Each number is 128 + 24 x the weight over its row's rms, rounded and kept within 0 to 255. Layers, rows and columns count from 0. The size above them is the row's rms in percent of the matrix's.

# layer 3 MLP down (transposed), 768x192, rms 0.067, rows 549-617, columns 0-47
size [ 97  98  90  95 116 100 100  95  93 105 102  95  99  84 121 105 116 101  86  90  99 107 100 114 118 102 103  98 103  89  95 125 102  97  95 120 102  94  88  93  98 105  99  90  98  91 105  97 108 102  90  99  96  93 100  91 116 103  97 107  97 105  95 110 103  96 107 108 102]
[[ 91 143 140 166 136 153 125 151 115 139  91 160 126 127  79 103 150 163 140 129 129 101 129 120 125 144 145 102 122 113 105 104 120 154 156 131 149  89 108 110 160 124 127 143 107 114 140 189]
 [132 122 146 122 146 148 129 105 123 133 140 126 162 150 138 110  79  91 156  98 129 128 110 167 118 126 112 135 119 156 119  88 131 138 153 144  72 141 107 156 113  97 111 135 103  99 139 138]
 [ 99 102 128 118  94 133 119 102 138 117 152 138 151 101 134 186 110  88 131  98 124 109 144 145 112 149 142 121  95 114  90 138 135 163 178 130 115 143 126 130 157 126 119 148 107 114 127 115]
 [104 117 142 142 144 103 164 119 121 170 136 124  90 142 125  71 162 128 109 125 155 106 110  89  94 175 117 123 181 160 133 172 147 112 100 138 112 141 158 136 111 115 104 140 103 132 128 103]
 [100 161  76  65 139 119 121 125 106 114 154 136 106  98 155 125 163  91 139 127 132 162 119 136 138 142 137  98 173 123 124 132 158 125 145  92 137 162 154 156 140 109 131 164 132 127 160 114]
 [ 91 120 114 163 140 154 119 157 135 135 129 133 141 162 140 154 110 136 168 159 145 136 100 109 134 106 164 153 139 175 146 113 156 141 121  85 108 125  98 170 123 111 144 119 109 147 129 114]
 [121  88  93 109 132 120 111 101 161 125 170 139 145 109 154 111 106 133 117 163 138 137 118 163 105 133 108 136 150 116 119 137 182  93  71  83 180 156 127 171 104 104 103 117 116 161 136 121]
 [121 160 146 134 147 181 129 157 104 129  91 120  85 158 117 171 123 159 124  92 116  98 111 152 143 134 129 101 162 141 111 101 138  89 105 121 162 137 176 127 153 131 128 138 123 152 134 127]
 [ 97 126 102 135 113  77 160 161  93 148 105 174 135 130 136  88 117 102  98 158 130 156 141  90 140  92  58 121 132  99 111 119 119 129 139 136  91 147 132 145 122 108 145 128 124 100 134 139]
 [142 126  70 103 157 132 127 120 138 134 139  86 106  94 139 181 118 149 184 107 128 128 130 121 136 115 102 139 161 119 126 131 141 139 103 126 154 145 121 183 122 138 143 147 119 110 170  71]
 [ 80 123 112  78 100 171 185 128  99 111 127  92 129 192 140 137  88 120 130 182 166  87 149 176 139 131 146 128  83 163 137 129 121  89 120 112 128 139  98 154 131  81 120 123 102 121 103 123]
 [128 117 149 124 124  88 124 121 151 155 113 129 132 137 139 164 172 111 121 155 136 115 101 166 100 143 134 134 174  73 143 150 150 101 168 152 175 131 125 169 115 150 165 112 148 135 135  93]
 [144 130 120 106  97 135 159 140 129 135 115 104 124  76 108 121 162 111 144 125 121 103 131 120 101 118  97 129 135 137 183 123 121 138 135 126 162 130  89 143 124 168 146 128 134 112 171 170]
 [153 147 155  85 127  87 147  92 143 134 128 161 123 136 133 157 105 113 149  88 154 113  92 133 103 144 140 148 171 116 109 112 170 156 109 183 126 142 144 150 119 111 141 163 112 143 137 153]
 [114 123 123 116 146 145 101 119  89 119 161 192 111 132  95 138 130 148 142 113 165 126  77 114 133 120 181 139 109  99 141 161  85 159 139 151 111 127 124 172 110  97 125 132 110 116 126 142]
 [142 110 144  95 159 154 146 142 178 140 138 106 127 103 125 100  91 140 146 124  90  96 116  99 128 121 103 142 131 142 114 123 138 126 114 115 171 135 154  94 102 128 128 110 160 138 124 142]
 [176 148 165 111 101 134 163 154 117 169 162 125 103 121 158 143 146 150 104 110 126 146  99 102 118 144 113 159 145  90  80  77  64 171 138 172 154 112 145 177 115 184 132 108 141 115 122 139]
 [ 99 141 147 139 125  90 109 142 147 103 113 130 154 148 100 147 153  99 151 148 101 119 123 112 155  66 145  94 124 174 127 112 142 107 150 117 149 166 113 172 146 106 111 139 163 128 126 170]
 [154 124 196 160  98 103  89 124 119 137 119 102 138 148 172 125 149 103 107 111 108 130 125 165 100 146 149 126 139 158 155 144 114 111 118 120 185 121 100  97 106 129 123 130  70 107 118 129]
 [ 84 127 146 157 154 149 140 101  90 141 167 112  93 135 107 170 110 147 116 117 129 139 150  97 114 148 110 101 134 126 108 122 155 156 164 136 191 131 131 101 142 155  97 131 155 123 105 144]
 [121 117 150 155 118 123 172 122 158 174 141 170 135 152 151 104 147 136 106 169 123 103 151 147 130 111  90 126 147 171 129 158 125 145 175 120 135 141 137 139 136 157 137 113 125 129 115 106]
 [123  98 118 122 142 108 159 139 146  96 140 158 170 125 132 137 132  98 128 159 160 129 149 160 134 131 116 112  73 142 109 143 111 125 118 120 147  98 124 159 118 119 190 167 105 137 167 151]
 [119  76 116 137 126 162 118 127 138 138 157 164 152 156  73 170 148 137 131 122 129 130  89 129 133 135 120 144 148 117 125 131 143 122 129 110 184 144  96 130 139 130 127 178 156 148 135 119]
 [123 156  91 176 166 116 142 123 111 149 159 115 121 119  82 147 106 113 158  94  76  90 133 153 136 137 126 126 120 121  96 165 113 110 178 126 133 104 145 110 176 105 116 128 130 135 152 110]
 [149 142 141 173 122 127 116 118 126 175  92 111 124 128  88 107 129 141 124 148 115 105 121 142  83 156 131  97 146  81 179 158 128 131 126 121 144 178  90  99 133 126 125 120 168 131  79 121]
 [ 90 116  90 105 129 126 117 120 158 148 200 108  97 130 144 116 152  91 135 153 110 117  94 137 123 155 109 106 125 125  99 120 130 151 177 106 145 137 131 154 134 107 151 133 121 143 150 127]
 [118 171 150 132 133 149 118 137 139  80 130  97 120 132 136 139 128 143 120 122 108  97 138 144 141 137 131 158 144 104 127 132 159 151 134 126 117 187 138 146 156 158  78 135 106 151 164 113]
 [125 103 162  99 107 153 140 136 136 111 143 123 117 129 123 139 120 116 169 109 136 159 118 103 127 179 128 150 116  85 137 157 130 144 145  91 134 170 121 135  72 109 114  97 120 117 116 133]
 [135 133 174 147 115 105 128 145 125 156 152  82 147 149 179 169 110 106 145 151  99 123 176 107 132 128 154 129 149 119 124 122 107 143 134 110 110  98 139 178 141 106 104 107 175 148 139 119]
 [133 124 129 116 144 183 122 143 147 110 118 149  86  98 120 122 141 138 153 130 124 152 137 123 128 108 172 138 146 142  81  89 126  95 110  90 119 173 102 116 129 125 172  89 166 111 153 124]
 [142 144  85 110 139  93 161 145 169 152 173 118 126  84 141 144 113 121 153 127 144 146 146 114 158 120 120 108 112 146 117 116 132 132 132 160 117 127  98 123 106 118 125 107 139 126 135 112]
 [155 153 139  98  96  68 137  93 146 134 105 187 137 146 130  96 130 123 195 129 100 121 119 134 147 139 103 168 144  91 120  84 122 143 106 124 132 141  96 151 145 137 124 173 182  92 111 154]
 [ 86 103 121 111 102 154 114 142 115  96 112 143 139 137 148 140 154 122 105 130 151 114 140 185 144 174 103 171 104 149 103 131 126 166 108 118 111 158 146 131  80 147 162 141 122 113 173  71]
 [103 160 120 151 124 119 146 142 130 126 100 134 155 115  91 140 111 105 125 132  99  98 133 115 123 122 112 140 102 123 153 137 133 108 155 132 119  79 106 156 150 112 133 143 122 133 132 140]
 [172 117 146 112  79 141 104 120 126 131 136 116 153 108 131 137 152 154 130 129 124 102 117 130 105 148 145 114 106 138  71  98 155  97 140 142 113 163 141 147 125 139 144 125 176 154 131 141]
 [158 120 130 116 106 139 130 138 149 146 111 134 121 121 117 167 135 112 137 123 139  87 126 140 150 122 144 136 152  98 127 155 112 143 145 146 148 155 136 146 101 131 108 128 118 118 116 122]
 [112 120 153 120 125 137  92 174 139 104 149 116 108  98  99 157 171 167 129 120 114 123 139 142 133 154 143 132 149  71 128 126 126 114 122 124 119 135 133  84 138 192 114 187 121 127 188 116]
 [143 129 122 186 108 106 113 154 159 183 117 149 135 109 133 111 124 131 123 147  69 145 142  88 136 130 133 117 134 115  97 148 155  99 137 138 142 182 110 115 126 120  96 149 125 123 100 129]
 [142 111 122 120  96 106 100 111 153 159 122 122 112 112  73 120 143 124  88 112  89 162 101 116  86 142 127  92 109 145 106 111 149 138 111 131 141 143 145 137 127 137 151 110 135 194  96 164]
 [111 117 147 119 148 132 125 141 127 160 116 115 105 119  99  82 152 148  80  84 111 126 147 167  94 103 111  73 123 145 120 131 134  89 117 132 163 129 168 134 129 126 140 141 138 146 100 139]
 [158 156 106 189  95 103 149 158 107 166 115 131 137 151 171 159 180 111 145 166 120 112 148 115 122  97 109 169  99 113 114 133 109 124 132 138 170  98 126 113  88 119 133 117 142 121 105 100]
 [105 101 166  88 147 119 137 153 142 135 152 149 102 120 115 114  97 114 128  73 156 113  96  99  96 117  98 130 102 143 147 129 159 121 106 133 111 129 165 122 110 125  66 121 156 126 109 131]
 [120 114 135 122 103 117  86 121 109 121 120 162 136 125  82 136 108  84 105  97  96 152 128 135 152 124 136  78 130 151  93 147 125 157 144 165 100 154  70 131 117 155 139 139  90  96 138 155]
 [134 121 144  76 127 136 175 129 130 171 134 170 136 145 147 112 148 121 133 145 121 106 103 126 153  98 149 148 109 115 160  97 138 149 111 131 104 111 155 106 174 137 125 151 166 129 115 147]
 [152 121 117 172 160 134 128 100 147 160 123 137 116 119 105 130 130 108 116 157 134  86  97 138 116 119 155 148 172 110 127 117 130 144 119  92 163 137 119 132 159 179 138 103 108 126 127  83]
 [123 102  95 138 155 136  96 153 130 110  98  99 101 141 107 152 145 116 151 129 110 137 148 128 127 131 143 161 140 136  69 179 153 149 124 144 141  76 116 109 133 115 143 131 136 109 141 120]
 [156 143 145 126  80  87 102 162 139 143 125 128 117 188 191 114 138 107 123  96 106 150 120 128 129 138 105  93 149 139 128  67 104 175 134 127  97 155 153 115 117 115 123 127 129 138 106 134]
 [139 170 126 158 121 114 145  99 134 139 121 130  83 112 109 106 174 114 119 120 124 133 119 103 105 104 141 175 152 109 124 110 138  88 140 109 122 131 109 120 160  91 132 118 143 139  97 156]
 [132 147  99 132  89 107 176 126 188 123 133 115 126 133 112 141 135 131 126 164 110 132  99 111 151 132  77 153 117 149 148 124 143 117  97 100 142 125 137  78 107  97 154 151  86 148 127  98]
 [149 149 114 130 122 110 118 144 103 107 193 127 128 145 136 138 137 111 109  97 108 110  90 114 120 169 116 137 114 101 153 154 129 136 149 150 111 117 118 156 132 101  88 155  85 168 122 112]
 [121 144 112 114 128 160 120  58  90 132  94 185 133 162 133 139  70 117  85 146 126 107 131 121 126 126 108  94 139 158 118 176 118 116 111 123 117 145 140 133 134 126  92 119 141 117 125 111]
 [113 138 151 106 125 151  96  56 147  96 167 131 136 120 123 120  93 183  79 129 134 182 147 140 153 117 140 145 163 152 122 170 122 153 136 127  95 135 128  92 124 130 136  97  89 139 144 107]
 [108 102 132 141 134 154 122 140 150  88 129 106 146 130 109 155 130 111 154 135 124 150 110 157 130 168 122 133 160 163 124 143 177  99 125 150 134 159 188 137 127 125 168 142 124 190 184 128]
 [127 119 116 124 135 149 119 150 117 146 124 116 122 137 101 110 114 118 122 121 152 163 143 103 130 132  97 154 187 140 140 139 120 132  93  93 132 112  97 158 135  68 133 134 125 116 129 125]
 [125 151 149  97 140 160 147 134 127 143 162 134 116 123 103 134 126 103 117 123 112 126  99 141 173 166 154 112 105 120 122 172 141 119  80 163 103 115 138  89 137 110 120 176 135 150 165 158]
 [164  84 159 154 109 125 123 146 161 130 106 123 118 147 126 138 136  74 142 173 138 107 141 159  94  97 132 128 115  89 119 159 101 160 106  89  89 136 142 113  90  60 127  79 106 111 104 164]
 [ 79  87 143 114 108 139 156 147 148  96  92 139 131 141 112 157 138 122 145 150 102 138 128 113 156 135 129 161 143 134 143  62 126 157 107 128 122 153 119  91  91 127 121  73 106 116 150 134]
 [152 105 117 116 143 137 154 130 124 113 129 152 116 126 130 112 113 114  77 123 131 111  86 131  97  59 102 158 148 142 164 112 137  72  97  90 168 157 137 141 133 165 173 125 154 113 108  98]
 [117 139  61 113 125  80 138 136 114 140 144 118 100  98 112 114  93 118  93 118 111 151  94 146  63  66  91 116 141 162 102 126 170 125 113 127 106 157 124 157 174 138 127 130 110 162 164 113]
 [152 168 127  90 126 155 107  99 166 103 103 124 142 125 138 113 117 119 125 121 111 141 107 112 137 143 130 111 123 148 107  96 143 107 181 134  72 110 118  95 138 117 125 139 101  89  78 125]
 [167 148 115 128 115  82 153 138 155 175 133 131 115 130 102 132 113  86 117 128 138 122 161 144 119  95 101 139 151 108  79 116 118 150 132 148 133 112 146 128 145 108 111 147 127 160 145 156]
 [132 137 164 128  72 111  81 142 128 113 133  82 119 138  81 121 168 152 139 143 105 156 157 113 178 121  80 155  85 102 117 121 141 159 124 119 146 130 143  94 147 110 160 138 149 120 144 169]
 [149 152 128  94 113 129 159 166 112 164 133 124 116 136 148 126 126 100 104 167 117 143 105 131 137 102 129 131 144 156 124 157  86  94  76 149  97 122 118 147 153 135 125 178 193 138 102 166]
 [111 177 181 168 145 160 138 120 117  58  97 117 144 110 124 125 148 142 164 148 136 138 117 111 136 125 108 132 154 171 126 133 110 132  82 128  92 121 122 121 117  67  95 136 132 129 109 123]
 [117 161 135 122 167 115 126  96 123  94 150 150 136 131 138 139 156 140 126  98 102 145 115 108 146 138 124 135 145 150 106 150 137 152 122 151 119 123 127 127  81 154 111 156 118  96  81 138]
 [116 110 139 160 131 164 148 128 106 100 164  60 110 116 122 107 129 125 141 124 163 117 130 147 142 114 167 114 143 126 120 214 112 128 151 164 139 138 145 160 139 123  99 143  89 152 143 155]
 [142 110  64 155 127  84 180 123 140 166 130 148 113 166 134 131  98 127 171 143 140 136 123 115 173 125 116 179 117 146  99 137  82 135 105 130 160 125 146  85 136 118 142 123 134 113 150  86]
 [111 158 140  91 117 172 120 176 147 109 148 146 122 137 102 128 170 163 105 130 132  92 122 105 177 117 110 160 111  90 131 133 118 151 155 136 123 141 153 121 125 118 117 129 118  91 157 156]
 [112 181 122 109 159 118 133 132 134 163 103 111 126  95 144  87  81 135 140 145 131 142 148 124 134  76  96 163 189 105 165  95 154 135 110 132 108 152  95 135 145 145  98 135 165 133 159 126]]
# layer 3 MLP up, 768x192, rms 0.0671, rows 550-618, columns 0-47
size [ 96 100 103 109 103  94  99  97 105 117  95  95  82 124  94 109  97  87  96 107 123  94 107 110  93 106  97 102  98  93 114  99  94  92 114 100  97  93 100 105 104  91  96 100  90 111 101 107 107  97 103  93  93 104  90 107  96 100 102  97 100  97 104  99  97 108 114 100 103]
[[144  90 154 111 124  93 141 113 134 100 110 117 184 124 167 117 181 100 103 185 115 113 126 130 160 161  81 181 114  95 112 148 126 149 112 106 118 105 122 121 101 127 133 137 117 133 138 132]
 [150 138 144 172 134 137 144 143 135 147 134 103 114 137 145  75  93 167 100 138 131 134 101 130 172  76 136 123 129 123 153 155 103  91  87 114 142 123 118 149 142 140 168 112 144 169 104 135]
 [119 133 100 136 129 120 147 167 129  95 137 125 170 154 176 173 121  82 157 128 132 154 149 155 134 147 124 144 108 138 131 119 133 119 175 125 148 122 103 138 119 119 102 110 131 110 114 107]
 [146 109  83  96 165 128 119 187  90 114 138 162 149 155  92 108 145 104 122 101  96  92 120 161 167 120 134 131 137 156 132 129 124 147 153 138 105  79 138 151  72  98 136 146 124 159 134 102]
 [137 108  84  97 143 102 102 116 120 110 122 162 123 116 129  84 107 151 126 124 178 119 149 131 134  96  87 144  99 125 124 168 137 132 104 183 134 145 124 116 114 120 123  94 116 140 113 131]
 [129 147 126 127 154 113 123 131  83 120  89 112 138 103 148 136 149 100 108 144  99 145 127 114 145 150 136 133 148 181  96 123 141  65 131 143 122 177 148 110 140 117 103 116 138 110 123 146]
 [142 109  92 141  84 116 145 137 147  98 123 144  93 106 139 152 112 116 125 132 201 136 155 146 102 157 150 103 106 157 145 154 113 150 151 121 136 151 139 175 131 126 135 114 143 110 140 132]
 [159 118 142  84 150 138  92  94  75  91 142 119 106 142  97 109  72 126 127 110 105 105  93 163 154  93 146 142 114 165 115 123 138 130 107 105 126 144 124 141 171 163  91 140 143 147 151 179]
 [148 119 113 117 121 125 114 124 150 119 125 100 114 110 149 106 100  88  98 105 145 166 133 136 140 142 199 105 100 164 150 133 109 173 113 119 120  92 155 134 123 137 117 125 115 118 141 104]
 [157 146  90 139 139 167  87 118 107 101 114  98 134  99  97 174 122  91 133 124 127 142 118 107 126 101 141 111 137 120 123 108 144 145 153 134 134 135 154 151 139 157 113  98 126 113 122 113]
 [103  82 130 115 122 128  77 117 115 131 113 116 123 145 128 117 114 133 110 149 144 159 133 178 192 138 143 158 124 137 123  59 156 159  88 140 157 153 150 114  96 105 117 149  84 114 183 144]
 [153 149 114 124 119 177 162 126 138 127 106 102 147  75  88 138 154 110 107 129 170 119 146 189 174 117 134 103 117 130  93 109  82 152 123 135 111 132 131 126 122 117 150 150 140  99 140 143]
 [110  58 112 132 126 139 147  84 144 150 152 123 153 136 104 122 100 150 123 141 166 108 193 138 155 131 110  65  85  98 137 151 141 110 116 120 125 131  92 111 126 125 104 149 100 137  96 105]
 [122 142 118 108 149 121 110 148 158 123 141 187 160 118  82 133 110 141 123 144 146  91  92 108 146 145 176 125 121 105 145 157 122 115 144 157 113 149  90 150 123 108 146 126 110 114 121 169]
 [116  92 152 115 105 163 167 125 136 148 104 124  92 110 142 112 142 142 127 117 162 118 164 146 127 107 148 150 141 127 173 108 120 147 123 117 129 133 121 118 143 101 118 111  99  95 137 144]
 [102 108 106 140 154  90 112 135 123  96 136 102 127 137 122 126 134 125 104 173 101 119 117 139 127 156 128 111 139 135 163 133 132 139 114 136 104 130 103  96 156 129 139 119 141 123 109 119]
 [145  98 122  99 135 134 142 135 106 127 140 120 129  89 139 130 139 146 118 138  99 117 100 130 124 126 120 124 124 133 156 148 111 145  84 134 151 131 144 143 152  97 139 123 100 160 130 119]
 [ 92 135 132 136 120 143 148 143 147  75 147 138 148 149  91 151 144 142 143 113 156 120 147 146 110  88 107 147 145 125 124  86 124 147 123 122 138 153 122 119 174 130  94 106 144 130 105 121]
 [114  92 145 117 135  94 119 104 144 166  97 148 133 177  90 135 141 201 134 116 122 112 120 174 123 109 144 145  94  98 123 104 132 127 122 132  98 106 142 131 119 114 163  81 119 124 143 136]
 [120 163 118 104 147 174  53 122 121 117 110 116 157 149 111 123 124 158 121 127 126 133 158 155 145 137 158 131 130 116 124 155 114 113 125 141 150 127 145 125 122  91 144 110 127 135 138 105]
 [160 108 125 136 158 113 132 122 109 136 109 160 140 112 116 167 202 127 123 101 161 153 134 139  95 147 143 142 153 145 132 163 104 116 103 137 120 102 135 149 106 140 144 143  80  92 101  71]
 [138 121 105 115 121 157 151  98 145 101 121 101  78 121 138 128  93 144  87  80 103 138 140 101 133 127 145 142 125 148 150 134 120  99 109 165 133 130 151 137 140 111 133 104  93 157 137 153]
 [194 128  97 152 163 134 159 126 129 121 107 123 101 127 112  94 156  89 119 151 130 139 118 127 166 114 139 150 168 102 110 132 109 129 149 140 144 145 175  88 138 113  63 100 104 149 115 107]
 [117  91 134 153 108 155 101 120 141 132 139 136 133 113 163 120 143 141 139 109 146  92 122 189 104  78 136  87 132 172 122 118 140 168 161 142 115  98 138 195 132 104 165 128  76 134 130 135]
 [125 122 156  92 156 120 131 124 124 121  99 145 128 165 126 114 115 141 119 155 130 143 149 100 102 105 139 137 156 151 142 133 116 149 128 160 126 145 122 131 125 114  91 149 101 158 135 107]
 [106 153 112 107 151 140  88 108 119  99 120 185 141 132 160 133 133 142 140 144 149 153 137 135 142 141  67 145  94 129 111 132 159 139 111 161 166 109 115 133  87  74 113 158 151 126 108 155]
 [128 126 118 102 119 149 110 106 119 142 119 129 109 115 133 120 158  93 112 138 109 162  69 133 100 132 127 158 111 121 142 154 159 167 112 111 131 103 102 116  90 110 128 110 153 117  92 110]
 [182 122 138 113 128 118  73 128 142 125 107 119 153 121 138 154  79 111 114 108 132 119 147 125 139 143 145 136 108  95 125 133  78 146 122 120 192 126 157 148 116 113 125 126 107 190 131 105]
 [138 129 160 105 115 125 158 103 118 145 145 126  96 117 161 147 163  90 111  96 114 106 134 112 131 153 120 183 112 149 118 116 129 171 114 134 120 110 147 167 135  87 128 121 118 117 122 126]
 [156 127 145 115  98 143 104 113 118 153  97 140 122 149 119 112 167 124 102 110 110 129 155  92 149 123 118  90 116 124 116 122 138 117  95 115 142 150 143 131 130  87 120 150 132 206 115 105]
 [132 106 110 123 154 125 144 133 131 145 103 158 155 129 114 103 175 125 106 132 121  91 155 134 127 130 161  88  98 171  82 125 123 103 153 134  97 128 107  79 105  97 165 143 127 128 111 114]
 [153 113  98 139 155 104  90 113 122  87 131 118 108 128 171 108 136 171 117 151 103 139  70 132 141 149 160 185 123  90 173 136 181 122 167 116 164 121  83 129 135  90 103 101 137 138 120  98]
 [133 124 114 139  93 132 134 187 106  87  91 133 134 143 113 120 135 131 121 105 157 107 161 175 121 135 176  97 151 135 134 143 111 159 119 106 112 141 140 113 110 142 115  97 119 144 146 102]
 [101 111 118 140 130 109 127 101  96 113 126 122 134 149 102 137 107 152 131 134 123 140  94 169 182  99 149  96 152 124 127 167 107 102 134 133 152 107 150 114 115 108 106  98 135  89 157 111]
 [190 132 117 126 145 123 129 117 126 127 123 144 154 152 133 148 135 143 127 150 125 134  94 153 197 148 142 117 155 139 138 141 154 130 121  99 163 160 118 107 113  65 163 141 117 118 120 134]
 [176 110 171  92 120 127 149 141 137 153 178 129 174 138  83 108 101 132  87 134 169 162 121 118 193  96 123 139 143 134 139 108 132 129 111 104 122 134 120 170 134 104 106 133 191 125 122 110]
 [175 123 109 126 132 141 180 108 115 143  73 138 104 171 125 148 119 140 101 134  89 111 117 116 123 100 143 136 117 135 190 173 121  80  99  95 167 169 148 137 154 132 134 117 128 146 125 133]
 [ 95 148  97 167 131 126 176 107  95 129 121 144 138 155 132 147 125  96 115 159 192 115 128 119 155 120 119 146 143 126 134 119 125 139 122 152 141 139 114 155 132  79 128 165 170 115 128 102]
 [112 150 134 140  96 168 106 148 121 127 141 111 111 111  90 161 131 120 133  85 118 143 127 132 145 122 141 129 113  77 102  90 132 136 131  93 100 146  81 164  88  53 113 129 121  99 133 126]
 [131 136 117 142 165 127 132 134 154  83 138 108 111  89 102 136 100 183 149 135 186 155 111  84 175 119 164 172 140 129 122 125 133 123 112 152 133 185 137 127 124 107 159 123 126  96 169 182]
 [140 131  99 172 127 123  98 111 126 148 180 135  89 140 136 151  81 137  91 154 101 104 149 157 149 114 183  95 149 151 133 132  88 146 111 133  90 127  85 132 135 128 100 145 130 147  85 108]
 [157 128 126 106 113 146 160 120 123  92 149 196 115  94 157  85 160 124 108 145 114 127 138 101 105 125 150 140  98 144 127 116  93 157 126 140 127  87 135 112 158 101 129 119 130 164  94 121]
 [133  83 130 105  83 121 126 113 100  82 123 102 112 119 120 121 107  87 120 123  96 131 140 162 159  98 123 158 160 129 107 154  98 167 108 122 165 107 158 117 134 108 135 100 108 157  94 147]
 [132 105 119 170 142 146 111 104 141 167  99 111 138 174 151 110 163 121 108 132 107 116 143  85  97 183 110 100 119 120 112 153 127 141 124 155 106 100 160 102 142 112 119 161 136 129 126 165]
 [144 118 138 146 108 128 139 135 122 130  92 145 145  99 159  90 123 101 108  96  85 124  84 159 129 157  86 101 127 117  90 110 120 119 139 191 151 128 110 112 149 171 135 170  98 140 105 130]
 [101 114 113 102 132 111 126 102 125 160 135  97 112 146 132  99 115 133  85 126 148 124 165 120 118 115 176 151 133 151 146 124 142  91 114 123 106 149 116 104 128 133 101 134 133  94 149 163]
 [125 144 121 137 135  55 118 130 114 127 156 172 157 135 172 108 102 120  91 126 132 116 128 146 133 113  94  98 120 112 194 111 101 150  85 152 146 170 157 139 158 144 145 165 136 116 121 130]
 [140 129 142 142 116 146  89 109 124 138 145 118 140  94 148 156 128 153 130 165 117 110 102  92 117 144 146  96 152  96 147 121 124  93  93 130 117 122 124  86 130 122 133 129  94 130 126  95]
 [152  74 154 124 133  97 124 118 163 124 164 126 115 127 128  90 130 153 104 163 140 139 158 141 134 167 136 144 104 167  92 116 123 121 124  95 124 115 157 155 162 103 131 142 147  94 156 115]
 [157 104  97  84  85 124  86 111 133 114 135  85 103 117  99 137 118 171 114  94 137 121 138 154 129 157 144 144 125  90 124 104 157 135 113 112 118 150 113 114 140  93 105 118 146 124 138 138]
 [133 132 155 170 127 106 137  87 128 105 136 145 142  88 102 157  77 135 135 144 150 156 124 142  83 134  89 133 139 104 127 176  81 169 110 141 130 115 121 146 112 107 114  78 108  88 127  94]
 [117 147  89 144 132 131  98  99 133 143  87 131 153 142 101 116  93 135 140  88 143 139 134 142 149 111 140 146 100 142 132 109 104 129 162 100 133  97 130 116 152 143 219 144  72 118 129 115]
 [125 112 146 116 153 154 142  87 138 146 118 170 168 138 140 142 132 136 118 119 138  71 133 141 150 105 132 110 107 113 143  83 157 134 161 108 177 142 104 121 142 127 138 125 131 162 172 132]
 [128 143 143 153 156 147  87  79 122 141 109 137 177  90 127 161 105 144 136 142 149 124 109 137 137 154 153 169  74  87 127  99 108  83 123 135 140 134 135 109  99 103 143 124 121 146 118 139]
 [ 93 105 134 125  89 132 103 126 134 133  49  94 158 115 133 122 132 121 101 139 142 128 180 154 116 108 112 150 141  86 153 141 120  94 124 169 130 132 107 125 124 122  96 145 137  96  88  96]
 [120 131 146 136 124 150 126 105 114 126 125 164 127 159 154 111 163 147 103 127 113 126 144 147 132 115 166 118 153 105  92 120 109 133 178 122 124  91 109 142 128 118 155 137 100 165 140 134]
 [107 147 121 135 133 131 119 136 112 122 185 135 136 121 111 149 120 192 131 131 115 139 148 121 119 177 140 103  85  80 126 141 161 124 126 106 107  99  80 112 169  76 101 106  91 120 123 159]
 [158 126 143 178 143 118 180 148 130 107 106 139 139 153 174 164 160 135 159 138 142 130 143  93 136 136 149 126  91 106 148  97  96 120 119 163 154 111 123 149 132 133 119 141 172 113  84 144]
 [104 103 145 115 117 123 117 147 116 106 125 131 114 160 117 139  69 134 113  88 125 118 137 185 117 135 142  97 180  94 108 133 117 137 101 136 171 208 119  98  97 152 143 120 147 136 129 124]
 [ 90 122 175 138 110 146 126  98 107 114  95 114 150 157 133  92  89 130 148 114 132 161  98  88 134 126 176 144 112 151 133 197  84  95 113 124 123 136  89 141  92  68 122 125 118 132 120 163]
 [150 113 111 105 153 114 127  86 156 125 165 135 117 105 140 100 108 131 126 141 131  94 131 123 165 142 117 153 142 153 126 105 129 104 147 165 116 111 109 173 119 119 149 128 110 165 130 115]
 [141 112 115 126 154 144  98 128 115 118 124 136 145  89 153 117 169 152 119 115 121 166 139 114 111 126 124 124 115  81 118 142 153 125 162  75 113 110 130 139 108 101 167 102 131 143 136  96]
 [150 100 113 151 149  90  97 131  95 122 143 183 167 149 121 130 192 118  99 109 160 112 123 144 127 110 116 122 154 126 125  93 123 152 161 119 161 137 141 154 107 148 113 130 140 104 141 127]
 [123  94 141 184 166 130 162 147 146 156 145 110 166 116 133 110 103  87 127 142 137  84 119 115 165  84 149 108  89 144 154 120 104 132 104 141 112 131 116 130  70  99 131 103 123 121 129 139]
 [178  77 156 119 119 123 100  98 123 129 133 138 120 136 109 114  85 124 131 142 148 124 111 119 122 166 124 124 151 129 115 118 122 117  99  86 127 130 116 122 153 126 118 135 171 137 144  80]
 [155 125 134 114 112 109 132 112 104 117 102 176 152 125 184 159 149 117  91 118 128 116 103 194 121 119 132 157 126 111 118 122 144 127 126 168 132 153 121 152 149 136 126  99 127 174 129 138]
 [146 137  84 144 129 144 162 134 140 146  61 139 130 123 128 158 135 140 136 119 150 108 157 163 107 161 162 106 125 111 120 105 130 149 104 117 138 162  75 149  76 117  87 168 103 147 109 148]
 [164 146 182 131 127 138  67 136 117 151 115 130 114 139 115 161 175 147 122 113 125 110 110 141 113 140 116 144 103 161 127 116 105 136 124 145 112 162 187 148 139 111 100 146 116  89 120 101]
 [144 100 138 111 116 134 127 122 128 109 128  92 132  91 154 122 170 125 117  85 156 142  92 196 133 126 110  61 114 124  71 151 145 127 125 153 133 116 149 143 124 113 117 130 151  92  97 111]]